config.toml
vocab_size = 2048
norm = "rmsnorm"
rope_fraction = 1.0
attn_scale = 0.177
init_std_qkv = 0.0427
Each number is 128 + 32 x the weight over its row's rms, rounded and kept within 0 to 255. Layers, rows and columns count from 0. The size above them is the row's rms in percent of the matrix's.

# layer 8 MLP up, 1024x256, rms 0.061, rows 963-968, columns 0-127
size [100  97  98 101 119  93]
[[107 169 140 111 166 128 147 179 136 103 133 143  96 141 173  59 157 147  89 166 153 136 189 103 125 163  53 107 120 136 156 154 155 101 123 134 112 145 108 155  52 114 159 181 100 152  98 109 161 130 100 126 158 179  89  90 113 150 192 175 153 167 135  92 161 111 139 102 133 100 182 107 130 128 145 146  96 195  90 128 127 145  82 142 136  62 164 157 117 111  98 122 190 117  84 121 162 152  87 159 122 157 124 155 142 195  87 125 165 115 112 116 105 102 147 146 126 112 105 136 139 158  90 147 172 132 107  64]
 [182 149  92 117 110 148 149  80 152 117 144 129 154 132 128 157 175 142 120 145  78 166 129  89 169 158 136 109 119 158  95 127 125 180 162  92  89 100  65 111  98 155 195  81 170 178 121 141 109 135 131 166  93 133 186 137 114  72  46 209 134 172 152 113 148 121 118 194 125 109 137 138 104 133 177  93 145 119  97  64  72 242  94  82  79 120 171 112 120 124 119 128 154 135  95 119 179 162 184 129 143 172 104 103 109 140 135  74 115 137 177 130  80 143 126 114  87 106 117 107 116 164 103 123 105 120 168 142]
 [151 176 131 152 146 136 159 156 123 136 138 147 157 158 135 163 164 140 166 156 140 104 126 127 167 158 118 129 131 113 160 180  93 126 156  88 171 147 161 181 121 147  77 155 114  96 147 161 167  99  74 140 212  92 187 107 116 112 172 143 150 121 114 184  99 149  88 172  52  89 188 161 123 141 114  69  41 207  88 125 105 144 124 145 126 103 126 166 125 137 145 115 164  88 148 103 157 115 139  86 137 117  82 102 133  93 175 158 122 135 158 142 101  80 137  83  31  78 169 166 152 149  95 166 165 129 106 173]
 [146  97 177 138  86 105 137  85 170 135 124 128 136 174 136 142  94 133 184  81 107  80  57 149  93 132 167 154 122 171  99 162 144 139 127 173 117  98 144 115 170 139 129 157  83 113 162 167 122 170  97 111 136  95 116 156 103 166 169 154 155 126  97  91 154 156 133 121 112  79 156 111 185 167 121 104 157 182 193 151 160 145 105 117 110 113  76 160  85  61 130 164 151 121  97 120  93 103 106 194 162 152 126  91 164  83 136 142 143 186 160 130  96 100 109  85 135 206 144 140 144 170 182 116 110 155 110 112]
 [126  92 157 150 108 165 146  79 139 156 133 129  31  87 158 155 162 119 123 151  66  83 140  77 119 114  83 124 150 138 123 112  76 162 119 124 121 136 117  74 161 125  87 120 156  72  88 124  94 142  92 134 124 145 130  81 170 102 164 137 129 114 133 137 131 104 118 153 106 169 102  78 166 158 109 111  96 131  96  97 114 158 165 152 158 161 210 142 140 159 161  88  94 186  98  88 140 108 118 142  89 126 160  75 136 114 163 147 158 103 132 134 144 135 153 171 133 117 176  92 176 151 142 158 146 167  57  68]
 [149 122 140 115 157 152 132 140 122  98 174 126 124 137 155 146 123 154 140 169 114  75  91 151 156 143 117 147 150 124 140  95 180 152 139 180 132 132 116 114 162 109 147  66 155 110 139 154 116  95 116  84 107 180 121 141 158 129 211 166 180 129 135 122 122 193  99 136  93 117  88 135 183 179 133 192 121 122 135 142 129 132  95 124 107 142 135 181 137 139 140 118 158  93 114 144 122 143 145 122 164 115 111 173 123 101 108 136 162 156 138 167 152 127 206 175 132 128 155 153  95 162  85  90 125  59 122 155]]
# layer 8 MLP down (transposed), 1024x256, rms 0.0611, rows 963-967, columns 0-127
size [101 100  99  98 115]
[[145 214 115 181 101 117  59 108 103  87  89 112  89  43 128 150  78 127 140 103 139  82 111 205 168 116 165 118 134  97 110 117 106 125 108  82 157  92 149 133 128 114 116 146  99 173 112 108 104  97 185  74 106  87 109 165 143 157 119 143 130 147 121  95 163 143  64 126 119 155  98 115  69 129  87 106 169 104 116 107  98 165 147 207  73 103 157  92 110 141 168 148  72 124 124 104 167  85  91 151 153 102 164 152 150 131 108 104 125 111 159 132 151 114 147  86 150 131 156  89 162  91 169  83 140 127 127 166]
 [121 154 114 106  84  95 130 155 174  74 131 110  74 156 166 108 127 174  76 116 123  51  66 178 125 124 120 127 158 178 147  82 145 146 141 115 181 121 160 109 121 193 155 137  69 163 124  68 107 115  85 180 138 129 113 125 102 155 155 184 172 118  93 116  80 106 143 120 144 104  95 144 113  71 115 136  71 119 127 158 127 125 149 167 133 135 101 157 122 178 129 114 139  99 143  78  82 112 105 115 136 132  94  64 153 127 134  99 189 126 183 151 213 141 139 190 111 105 101 183 132 146 118 147 147 167  73 145]
 [116  86  75  55  89  88 159  81 188 135 138 140 133 125 136  82  53 129  88 164 120 188  99 113  76 118  99 140 125 153  99 109 174 121 117 137  47 139  98  90 153 141 145 156 172 125  79 107  83 178 158 124  69 166 113 138 125 142  97  97  90 123 150  97 214 132 142 123 179 172  97 139 126  80 116 177 216 131 167 115 184 117 146 147 157 119 145 120 138 103 155 175 106 123 121 151 136 117  88 136 150 166 142 149 141 154 118  51 139 110 153  88 137 146 135 168 172 164  64 134  93 145 173  61  88  96 125  91]
 [144 156  86 154 136 136  21 173 108  60 166 133  55  89 145 121 119 138  92 195  92 152 139 170 182 167  80 111 140  81 168 135 113 120 130  85 122 115  74 190 114 141 161 154 131 171 106 102 185  79  97 147 142 186 134  98 116  99 122 144 107 162 136 145 117 128 126 163 148 131 150 119  79 116 118 130 126  92  50  75  98  90 133 113 183 142 186 115 170 126 159 100 166 155 159 109 138 133 163  56  95  79 154 153 103 135 136 135 121  83 109 120  69 129 114 149 137 122 118 132 126  69  75 160 134 101 124 161]
 [143 139  81 109 187  94 118 113 124 126 155 159 160  75 146  90 105 145  92 164 143  88 118 140 120 136 143 158  95  91 165 112 128 100 125 127 153 135 155 155 115  76 121 114 102 159 162  88 114 187 157 165 122 140 122 111 127 126 117 222 113 100  70 150 114 108 152 137 141  83 107 122  52 191 137 135 108  81 147 149 131 104 142 165 102 147 107 141  90 166 154 120 200 150 131 176 123 143 100 142 103 152 124 182 127 179 108 207 138 136  96 186 201  97 157 146 109 148 156 128 116 123 164  91 149  84 119 191]]